{
  "n_layer": 15,
  "d_model": 64,
  "n_head": 1,
  "n_kv_head": 1,
  "head_dim": 32,
  "d_mlp": 256,
  "vocab_size": 2048,
  "activation": "squared_relu",
  "norm": "layernorm",
  "norm_place": "pre",
  "norm_eps": 1e-05,
  "positions": "rope",
  "rope_base": 10000.0,
  "rope_fraction": 0.5,
  "qk_norm": false,
  "attn_scale": 0.177,
  "bias": "none",
  "tie_embeddings": false,
  "parallel_block": false,
  "init": "uniform",
  "init_std_qkv": 0.0648,
  "init_std_o": 0.0804,
  "init_std_up": 0.0927,
  "init_std_down": 0.0927,
  "optimizer": "muon_hyperball",
  "lr": 0.00551,
  "lr_mult_up": 0.635,
  "beta1": 0.95,
  "lr_head": 0.00942,
  "grad_clip": 1.0,
  "warmup_steps": 200,
  "schedule": "wsd",
  "decay_fraction": 1.0,
  "decay_shape": "linear",
  "final_lr_fraction": 0.1,
  "batch_tokens": [8192, 16384, 24576],
  "seq_len": 1024,
  "doc_mask": true,
  "train_tokens": 88440000,
  "steps": 6041,
  "dataset": "wikipedia_en"
}
Each number is 500 + 25 x the weight over the matrix's rms, rounded and kept within 0 to 999. Layers, rows and columns count from 0. Numbers have three digits each.

# layer 7 attention value, 32x64, rms 0.0648, rows 0-31, columns 0-63
492516507538484488508495517455477508471539544467481493439458469514513482485477539488476465490506451489499514520566505512492501520530479506520526514526470508488527503487484511480492560514534510
515451522498524486498476521525464506456501472543496505490496476471504534508528517504495497502515473507540513494499530481508501530571485520508495489504492532476522516445455496464482453477528506
492479492509511488510515491552505501486435492495487483506547492553465564514471524491527508485481496461480478509466487501481509498553544516510516516462503475532494494475464510465511541495487495
486485517527492520508466452457501554511505493510500485471490462495500495467453471538512529500491507535481506468522504485547510496519468498534451516501467546476500499521500502518515537523509517
538514504475519499469545448503473505473494528528497532528538508478538470495518471495513493519513455473484470505480464522492472533566469482496493503475452505479475516461525528550526481501520497
503507532540505477512502477449485530539469536486494486463503454489505514524490508506457502467531498510516467446479504519462511482497564508480531473506486533487510480516507506496489509520491569
517517508475512426470452512476481487523510489515541431511504486529524482478498506494548513487548538506522508462492533498537513472480466472497516515531514477527503511490503539526478457460519477
533518521527521494487508471440501529537467531492518515531482532489521490479528487510553494529457513500544512499495477459509439454473450510493489490472530475536502482465485510516504486515497510
473519554546506525521510500506553500494474490497516420516496500510505526440466465489484488465507504571475543501448539512488479498514521513476546505473512531482514501481508486486501480491489470
514483494535475474472522528444496489482485557515533489461472482492541479468564492493519491505508550510519474483471499517439528497467517509528491540471507518500542502502506494479535492470498485
502478537448505536515508525460484528495504533452465507522524507499509539489508514540495524497469490508496504512482484491489483540526473513497484499469530488517490468511514452494531485503484497
490554515505505488510494508495467503525502471490482471498522520491519472534476524452517485472442487473483471515470503491489480509523500549553493485491525520475522481534520479479478533515530522
545531543507493507494509536475469500538442476481507516484481500510468529460537453454499526487483473519454516534544448521475472538486519489484510491515489537509490473512514513466532508495493495
512474502462487490566484457495457541505498517529514486529470468541492511487504546476526447470518515484548530446519511494502501464477494521479461514463504508520507499518531459508538467547510522
489469528444491503492522482455479515476509490522507487492508508447466493474498456478473519520504485503522510509528526525502536512473483516515527513531499476525485478515487521482514523529491547
510482498462465546531509497509488547521524516517475481485513477436481506516505490547509481518490468488442508524499465477539502463505510498485527524511492472497528519471480495522495517473549499
545472508495463497513512497519542495485478451465501467527484528482515475504513542520521499508528474523487524487497471561472505507490538501483470512474519498527501469450478454495508512542508540
517550528515485464514475462520515476505514522480481499516511497484521481464521495516495443534528531489502479494500433538506494501522522465483508458492541460473473502544541486476522480531504517
527498487529544505488530559504531486486467513483512505476494513477566520473484483526493461478466499470474494489502510537527494467533509455521501537507502494504510484495475465461516468494557480
470509478509494499517488496508544539511528487508514512490517518480516463502492506498474452548510528516477507477503464554452455438530511500511494530494518479503509481491488523488518491486471501
513495485504466503483476485493497481464492525496489497514539531441510482496492465493522472554549509465494534541470518490479500515508509473479523456519478552498519493529472497537509538471478502
490488498533499465526475493463437495490514491516483481518505500460527521486493528492544517544534479498461515517510483503507502505528521486517479516530476501492520466460520510502491483514476500
522507542519501543514491520512461496486491529436499522469507464510510495549496508515514500449507504476457566494511530517504511524502494489452499492546511494498506494480494488512528488465459462
544500512468489545516466500513538490452505501525466509475493509526481538501488516474538536466470528449521536535444498464491505481503542520445480501517510470470453528537465503542504504488520533
512514489504479519507497536483508544470470488531480494517496538477505533486482508480534487514532480508533487473527495484455531479493492527451479497492470544538500491453507497503507515505477512
533513513549519515474516483507505506526503479481508483477503534467467485492490519543469483465505530459533492505529472511485521471480514503531477503507489493494540512491463523522483484522470467
507506458545576484512460553465514495499492509503487441485492499488496526541484480522473462505513491500519484509486489503486498516509502519509487497488504484526493488482516519556506449493545488
500492526494469506520508510525487454510507492516493479494541508471553512508512469500498513514439470484536483537485462554501472527484474536487488530485503493469489489528486516527457517491513468
506512498501518521490513479474511516513505484499533465558497427480515518507543553486540493486489481484514506483457488488471513497500473507495527461545489472467492509490507531512530479506532464
529443485515516484519511488467500488505470487525462504503503506516501473502485504498465506523532517481503495533505523470515533512489509521497556475512574484460504491480521468497490499501472507
512580515504501507526533540460446509456513488486500502510526507505515515480476512525525548493438482528464498469492496489450512522505493476487477504469482493492532537490524482481516473524525513
457507492528465475433508529475497491497504501507476467498464510510505553499506474492470532480543517484517526512534460541481497510507485520491490476467547538485503490513526509483522514530559487